Part of a small language model's weights.
Architecture: LayerNorm before each block, rotary positions, no biases in attention or MLP, untied embeddings.
Each number is 128 + 24 x the weight over the matrix's rms, rounded and kept within 0 to 255. Layers, rows and columns count from 0. Numbers have three digits each.

# layer 7 attention value, 128x128, rms 0.201, rows 0-127, columns 64-127
142119154174152114147150125130160131076121153148131119140161130153148147117138116134135119169157154131139156105114099101152145133088066130120111154113141131130162142120113133103143154129093132
167079162151114132149124141138120128126138129132109134156158143103100174146132111145120141142146129097114155149134081127107122118152089115092111112090128122120134152114085136080132121128110113
135100125154124130086108112101122082119124126140110110094078134149157119120126197114132100130163125152131100108131103116126121116132129136119129057137150119129127129112171149145140103191131090
136077178179120122162162108152128134129129167149112151130105141097120152155144113134110119090166136124127152137130109109072117154104087148151132076141132145101110158127106123099136152133157114
149125144146160136111122100154104123152123118139079127123098080123114113136128168135124110075141115125105147151132111168138107109111148106092150149129191070123110118128168139098158099165139142
137130127131102134105114145147082144140100105116113146162131110122070135168122119181133120136114118123125117129128119119111142116120129107102135112142172131128114122134113068104098091171133157
160095109136109118170134133121113096135111131146100129119115142112127108091136119143113125162177093142144172116126138086111131138161126109104136106122065142145154165149095120141127115118124135
124114123139141124139125142125130125120143111129168079114115127107133095091119166124144114144160128117143146138119123106157133133119120108123109160097161137129161121121105139132154152104135143
112137114142162158099108138110117114140124115129188116149142126149138091120082136109138109113086137143122116104121148185147122106145133119169132143171158144116151117124127097109133115124130161
107155090112115133128168147162142102139059124102148136110094143124065137119118072165112121165083121122145098136121111160115102136164155159139127098143128153153124167129108095153110141141163130
144157119158135126111108124132145102133112100148125128134107113186102166095135125116141122151147164116123146126115097116098162136123162137149134141102136135152135106120131129135143136162142085
104146146134137106132138115138124172138161145103154136122134102102156112129109105127119139112131153146127145166122166098119115146097116110132122139126125120102105116128120115113115120098125130
124138099119056081164115137151120127136088101129143115085109129106131106092122151133144109144135123138140135159119163080146161095178122140129117136134153147143166121122116129136139118126125145
142157121137089100133142115136118105157157149135103153093096168141107140110127116115125094118144136135089179155122139069100168151137097168111130089130086167111136062128117105133116144094134094
117127118119168118103133126123131122179146106147127105141172103120101105115150132112110104124114131116136151113132132124104089136163099123182152145177086130118134126148103101172109136116126097
149139091145096123133124105156119100126132107132136181139134156157108150125133095129151140175152140112127144173112131102154137128151162140121110114089084123154162094126116105118118140151113114
111154093112121125105145145146122130110121086138104135145164125145129153165155186137152089144131154121149079133132091154130121119138120110109120107138174105119156099144116119116136133182113068
152105136125140141108107145060127138119193123165125146194155143103130141172111121086119159129157131121123123106134102087092142148072152118182127121109095161114145055128123135128157148085114111
115151175135166134098160107105142136110090109100150148118131141129136116105097125158117126118106134151152122113118149141132121130131136124136114134122133125129108136125158126150153138165135119
142149137087135155134106137095137168147120147098129125105112117112123114119103117121157140146097102137158090117144175099165101135082147111121121161145122110113113137135141139099095097101139165
138053159138154100140118116130160118103124160159084131114134107093134150105129092094145151117163175159121170107122164091083157142081128125164126108136118124124164165114125172122137138145123126
123115141144121146096122138108133140090115125148103115149146134126135159155113129130173129125122140116138114132114122151138153120161135132143113124086184100142137099128118107139144136143102133
151135164155124096150130082176116145113117156112110177089117143127110143114148138121128113140136136118126120167133119088147155116117177111096121089052129089119117113101155146072156131141105122
139099116126137141130144119155126121114089138128099124175135100104113150188127115127134130154113145113115140150119111191138101116105162107069140106152175106144149180115121159101108107174109115
138095184133141134157127097133156122149150159134136151086146144125177132099138070124119149094140116133133171111117148121074146147115077154145150124135107144110124150114148148135145158115123131
126136144153169110087166091176127127149087151107103152101157130130145161163140136099102140103120124145115085163122163173135096094141138110114140148166113087098118163135147147087128115145086127
124077143122107130140116127095104091121105126158107167154157148130125140130111098105091143153105162127110174095143131119129142118122147151142150109130112165144110149142094156112112116131118142
122122141132099117112120136151127156084136148116097132102151135124135143142127125129174138116121117105111148149128131098117124117125089125140099146143164155122114109128118085079157141129124089
118165116134132142098118161157135147142071111131137100135143119148141153110115142105145099159114149120120143126118105173135113119142145143117122164157173094147145133142100114132115132152122133
145127162136095117156125145126134130112154157115111118135128142096129132137158084120160140146168112102129096160138129050105142131150070168121130093077097104090135085124108101108129156111148120
106125119156128139064104139054106104100141103105157139192156111133131158137126188104136123145131149158092122108131075125120139125152123108139133116141152103123171094142050112116113108135122065
120127101154108116101106116106100104157129131119156107127089128147111141128089116143136114135102139165100135111115107140109097108133180140148119105131084154135104112109140131143132114104137141
134104116172119150111131111113124102167120078169158136128147131157116129182143118119109109146141142116138111126117128129116129116166129112157143105142087159129125126128095092173116124154119110
108088127123118134137139124092156131079139098127103139156175115123137165164160155132140154161124153116138151156116124153130132148151073100095096138154154116139133152113098136145113138159109078
189115216144177165139123125112128137121136178136118140114111153123112152125122130130116147106138082104131132117139085160145115123132125122124123158095153118130119165102156191103148139147128171
119149131124097107175160166148118114109117093147101148136148160160071122114150184168161121149128130073139143133137105158120165124132085162139121140105140150121130100124119115140132146135137107
145107134088156118140139123115140142195153150137100107114123126109117106118129110107098142095101111120104127110145148103100077124096133136157153135149083144114102116130110166144132139110123117
125106138111164149118138103137105139139124125105089155138127116086110110171133133162105119107111136148127096117134140117126086117081135102118147124154119123104119142121129121095120128119135107
134094105146119121146105133100125126128171120142148125170125140109096140141112156146144132172124149111106180104136105104140127138072140117108111122123168150140117084128099147102099131126124129
140093139148135113134100141117127140106151170154095129137124140125105158152104086098146117181155162111101155104107131126137148154082121106087128102128158135150123143135132129085110118138120177
099133134149126112104145130136120154101122151099153130142142138149125139164114186134147111107113144153127128149116105154123144108140119099096115146103187107109124138112115114086164114136094136
151142150081153107118090125128132154141161135146072114134147099103134152157106110077155145114139114093096131141131146139157113158122150098086140135142140095143132099130169152142133150110109174
124138119086106138116112122125112130159162112107146121135152160134156113140162158108140093116135088123118117107140140103134104115119125172147135113121122158123131092133120119144122135128127089
141107138140147127142110104120093128168119100173122148128131114100102121105119160108103131131146133132081172117133101153134100119140168122146140124130109118145125125117118180104126083116138156
142126161159109129155141124132121126075141151135116174150107178117087140181121129157102158140131098105130107111134106102125143143094111127118132103099094185134120111119131128072132165103123119
135163122168155144137123145155117116171059113138148117121105123151100163070132155121155080113102137123145110089131146170151119106112160160158115152158182102128139091123151147115130133141152140
126136104115070094135142103143119141109136127081113162119133128095146153172143116138081133087172133154150138170123176070127173124136118090092126120105100168096137134135097143099134120107103149
110143118110129176096110135137123162114115126106168131149123119144117121151101167134160144110111129132135101125120117161126123118105143103110111154117175139129119116111163109104125127147122159
127148100114081150114096160088110137109131078167122110154118118107117132132121147153187126152148108092131123122126111141165127122146131171130110127127132152130121071127112101147133130141149124
122117117130138134104157120108138113133116105128110121106134132111137140180167116126127132155146130129132078121131143120115122121140107128120140116161126125110132158143156093147097130176107118
127095140105125132131112152093130149117176126138118138200186135096115125165122118132131133125124139094110137095149116110133125126103125110145134110131129110116134097148106119104118134117142153
123152142184116158113154132137114113090066118120129156131126139172119180145136161158129126160145135121146124138117068203160151124158121118076110135137138102165135143107137130121131123190113132
156042139086110123160144149131143131143116151127133095124169132112165127125134069133146150112153124120117130087145129139101137115176132141145129176086097126108144191119124156178119131088088160
133142109109119099158148128152141126139149077141105147165135127135098125132153165156107122143124170112126145150134126119123158142118131099129131126079099113126134099116099134153107135107110087
148120146150135122150136115116132113095182153103150119102148138122143130093118117133115176148121110129139130136130110089120165149133100138125087137064122110108120150120120134124145153100139134
157055097137108120148110134119118072130151096153155084122118121090150112102146111125095147159142155137143134121131125112135158115187158108084111103095116096146153139106125177190115118118103181
161101131105119134196114128164109127149081119089143141111139152122129104147115155141108136116155129108098128103144115156124171131133118153101135136161137140135105150138126146124138132167125148
119112132123105128115140176128131141098124139123120120165136138090106151157129080146149118146139150147144138138119129078122154139118113112133133118125147125128143110142083069118109126135130118
125125093104064105138111129136121140116171133156105100104183135097166110158158151123145155114154132119096133154122136104168139121166098124082142134144131142098120113129110120143119113134107158
122169136155072102138134131130126132093141118126128158131137147145121155108155150178132115134125123134155117156127113063142159140134090143084099125078135158110105088127077115079142121112125101
152087092113141094159104128157109151150140099142135105114100124112119078099090174127141078079147163126097180102142157110126145144117119102120139119107135173111139069147116143132131156116102134
173050114169151113132130151070137099150168143166131082155139128114127136113096058123115139147106183117114144062126104103117121140110135124155136132098089155115138132139106131160118138061111171
135135120153152080161150164133136102078154122164131121135153144137126135145170183111107085142172140124145135118123108109120138149126079099143121088134130130118160129144099116115132157137115097
127112157089079149133127147143134145145106126105110122099150127114100152145129091123164139105121109105136130116137171084104125142118092167128132135144123168126111120147110098124141155133144143
128129132148129153088171134151127106127094138137138147142073119113091104141127123128068157123158148151102105109122119160110106115131132124160125128153118119119124168140132124103138107157155172
133125113088083144153187169109136109111127165158117127087139156109130156216096044164120144159153116089184089144138125124187145142116125171107134110120141105127128133149162095135092118124159205
119171127114102137103088091168120131173132082170107178127098142137109175130089125060130153111137126138106156183125156123108135145153121150105149134131102157113128087110128116078111113091131078
132123168134122138125133105127091113157156133154098133095094145142119113158147154113119088114138084104111173145125111149096122124131106116108125147123112125103110138085138099123153122156115136
142143151137146112112142129105129156105131143113109128131181132163181155134137145153155116109111152121141134093124103092154130134142116156149150183128134114112168126156122100090126153125096144
124110136173146111126120126121116106117189147130113119147107125168154140093150118111069128093131130159123162109131076141103126112110114149125118111141076147107151166106105183137151099105118137
141119136132156111164128117120122092085107124121133141144150132173144168139087112114124118115103147123117125104124090147115166104166140111137134151135132063116172166130131137125145140137112139
098104166112101109075136155158106136140154109121151158116149136128129163100130145125114159129110143141081146154136127130111112127136112189205178156166076180128084104127123145083107128115138114
151151104163116120131132104153140086148116136112174116109130146150082105128087095166162111128132179120121119137121156169136173124136155168144124124121133139132111084097130117111100161127101139
138145076122127157125121145118139156130126114136132132124132129123124141139083125147149185137097141141148085154140126105167140135130122113104124132101143107121129069151162145118122127089125116
118111113125111126132121101159143137146062115093161139106126111102120102110129133160148130104083089135089134082131160113104098130151135115181144149170144117104089169139173138139111133106158108
110108098167159090125140111096141129097159163076118125118200124118166176129146114179150093148121151132127157123098061144128119133090122135116120078080138113129129152082123125134131129116102107
123080183088107132174097117136131130100084118106178124104139105082158103096154159130096159136105110155119161142132176078113137126152118119135124117147149135167128190140082128138123130178142098
132143149151166114123122152108126099110122093135153130123104158113090110109134154128125144155120116138120118101143103125166152146118117146154126140105146167157124147133123177117133144146140132
096121079169128136076156162121139108122132115112148111148132122112105115139148102163104156128103152178130126140131114158155158142102154133148141137084135114150123114105145101118091112114112103
138141109186102145119135117100142137114087146139130152129137123156127144128066089139135118137138138136140151108133087105126135135145120129123126146116108106104147085144168111140148121091114110
096148130085115085100179152177128167113124144111136163155134105112133106117166154157155137152087159126136130133121142130110109139142107133158145161177150152127099086148096069114079117128140118
193112091180132159196119127128120140154075156088154147133099107127148114087091076159104114107143150134146135138121167099127165116077162104132091142142105151107126124136125087124157115113145200
129144168128134094127142079116128098139148164126141121075155143170133151129134130136154097187130146092128144144117061187108134108144128165089153139107098127168130175080138140154123132168114145
117140140131091113090111172127108107143147122126143087101175124163125168090089109109203140115114157099087136106134101165116146152144136212155184160114103149144092092132132172118144139111114136
132155125121120131081103098083128130102136104146119174150177117143146141118084138125154130121110129124131139143127082127112120133156130127099159101136152099117141053126174107127140134122121055
122154130146187146138137112112167178141122152129085135159153115156171160116148139105095108113128139139175132111100114131121119131121121100105135140131127100130182149138113109148134126186133145
109145101104145150135137107138182143150099112134102098122097096117129105171156119103105128111149104128147132095115172113074123131131123060135116133121123110111154143143173121178144120151125143
127102125121164084102089099130146169147155135129131111148099131134157109099148170088176096104120119121101141133125131112101102133114146094124125114116110160122142133101083157159153162101101074
160144123153145139154123139146140165159097107109117154124078140119122156087124125116111132113124104146128138141140141104139100136103128104121130111137124128114099134160127142126127129131158119
132155151090153111103134136129107131109160162173088108150148143143151142186168122122147107131127145114170095121107144129165134114113140137127115114137164135128170108139079091076098107113080171
150078128163162131097118187131131125127097146102116124158101148107143182105114107094150130112143169147103158079129160147118139131110175144158144122158089175107117160150048136062121130095102182
122098129128109135137146110125112103129139117109168121126164125120109073167106132168117127113101127107113140157145098152116123107122123119117110140102150114127102103079168129141107131143111106
132172136095161144107110109117129119168132095151122162112103131109129112114151164099106170141137155130130125142113186149116136134116143126131142150129096167135118084146111098107132115090103128
119191096120117111150115131117116157096135088105085147151131122190102167101096170114160119106099142121128126135134155125103164126127155116118114149131158131113143090122113117107141107094145122
151118135090140151143150128144123107173098131180127114150101104115105108100109101083079161139126126135111120124127135125121115116165159102126148128129087124129145181130131184156141124127144152
124146147112121111086125121136136116149119100183124130133120128178101121142150169097121137114127112088094118121129161181100107103155138109143152145156111143104109061126131115132170135107123130
124158122066103104147143110138120099116132109151126103151121129151100087145157148130121137120134069119109136119129139116103104114159121123107136123130099103091140150122165139168136117095134127
136104126144103183129122179127121092123103155169132100112098118086087159139101096088094182140157118175092135097126149143116149136092148128127160119143105180144106134137152167117132098092159138
099049130121181119079118125113109139078108108135179114154135136082151076184150139148120163163120128130115119086123169143124133103119111088186096094133145145125118145136141100144102116134081118
121194076131174102133099117164144109110116123123120097140112138153124098101122122139135110102127145140162121098113165154146177125120146100148110097128116135108172155125125158150128149084109159
109151146090129089107133119173116105140135122142103103111110130124129125137174139136159112127121130106123095114113138170130088126122117147098147124144134121130131155096119108095103129138101138
119157090130114112083163099130148124163112105155142144092158118173148146131129110113106155122094152129122139102121119165133118118167124167140160177160110135100146134119134171138113137074120145
133095109146121163166104127098135133131161174062162136138134124138169114138108086135103118071116123170117161159151110088111112144132141111154101091110114112095142112106115133144116103084126109
114141129131127106155109078119127110156192161116157096051153151188174123104134115102129070116132125145135162161129106151121153126164133161120118102102098143144141121079145185185133123084098119
118103087120104140149147116108126128129132163102157139141159128149154088118128119166093110087117122131118159120138122153096094123172104114137131119137135128106103128117176091193113122117124118
130128125135090131087080152141145146121134127174097129093113126130117130137151127138166152128175111141069159109128110173072108150122142091067157093106094143147082112123160137165179145149117066
143113109150147167128158136107093110139149168106137139149118140081128232117092102077090121112160151154161121168138107128115088136108130132085140099150109124121130145131087143059110107135152171
094146117135119142093122133120160127073093122117125160139141140130104130145128111138147157169152134158091139121106138139114166137136153099135144109107130136176121131161128109130122128159136105
113175153118109113073165114176157167130125086168134169162140124131093136167133142094123160102116129116122092124126167132111084126168115134203153158177092127084116082151124123127113140099115104
105131131069112096074085109142150140095110064117158134110131105122145099158143149108170157130147171135111075154136139149129171119148117116121140098182184123156124057153164118156109123158124085
109106134084096146119188156104156152129121118089130166124181083111164157112119124117134163107104137138120115149142159062153130132117126150180150178162128121118101099168092160119107136147148099
132135134122128132144125131112083079150153121155121119146132131182120114159114127157098138107106151105145118163137085148143120120149166119063137150109143103133122106123159100141114109144124156
138100111111105120120140107118151119106075127107100173101120137116147154158106099127138106112126115157121164133130184070159171124152140107150106139149150104123124115157147101123117107138153168
109121114084109129151144201148154161150146099142135066099167110101122104080143137108142170144099145119132134121127138171122151155091085153170154163075166144156122111126106188166144152108116105
171094126121142121133094143140099161142129129127098132131124115131135094139102129139125121123088118107131133114139106079173126147079142129134147125101154103114145092124126120152111144106139116
090108179103119150104158166111125103089121131090146161178172113109128136133122140102099142134134145129100137154139132125086157128151137167195132153135092110139131142153096057083125112147151144
165122163124131134161094115119101127158093116111142147114124130107137125121109145087153111125129124120126168127133171133080138124151111126102129131172153119127078107144147082127153104162137121
147131137073086120157150140112131105085111086155099118160150128147131087163136114129121149150131101095095125121149114094141133098162125085069144118106149061143165128146195134150095154133118154
101187108138084103152109105139143148164094062135147147072146133148095134165153123121161151148106147104115135157121156167115174128126127149138114125086154129134086094151138119147113133148145116
100086128135109131133105143109140138114147161096118132130125130120183154089133136138146109123153135155114165154117140112055129149116168126172117066116096118143097101144113076144137130158128098
103139151163132136133166133086142123098126146119137137109110131139125132141140162147091138144131098125150089092141077124181092128094089155169117118131113151141108182123099153132156129153128122
106146117118131102130163076128136174162080155081128195077131130136195168132132163131131114103097127137124121118107167142104100115145110126154144140172144116097096162145133097097117119135151132
120156143133127152132114116098085115104155143136135122112139123170124142101087121102124136128109107121158146143141140128149185130145126135103117150113137138127130139110134138103138090089108155
121100167125113175123153143088107124141167124113163111108155109155172112103108155125087137093112144121133146144144098149134118135156097135119129194131131150118115106102133144117143110133116130
139118112153131172111107147106121106129113105154154105154147091122092114135109043106113172163112149157134120150131139142143183118111166105153130139117133130154148103116122143128108116126110149
157127131183174103142126133140129150149099110116121124149109128122118182105117155118107117100136133149115127111133075132101105124101113135111134106154115143101129123160108160098170124141123105
128172138148114124188161102116135124135116142093164172050128151100164135091121166161088135170107114127161152163120099110171115139151075160118116166117163112141071161124156131115098091155185134
167139130137143109153126160146127158145118113087127134099104142118096141110122112145165137149105153131146083118142135122174163152071150143147112138121125160150114121152070151086126153117150157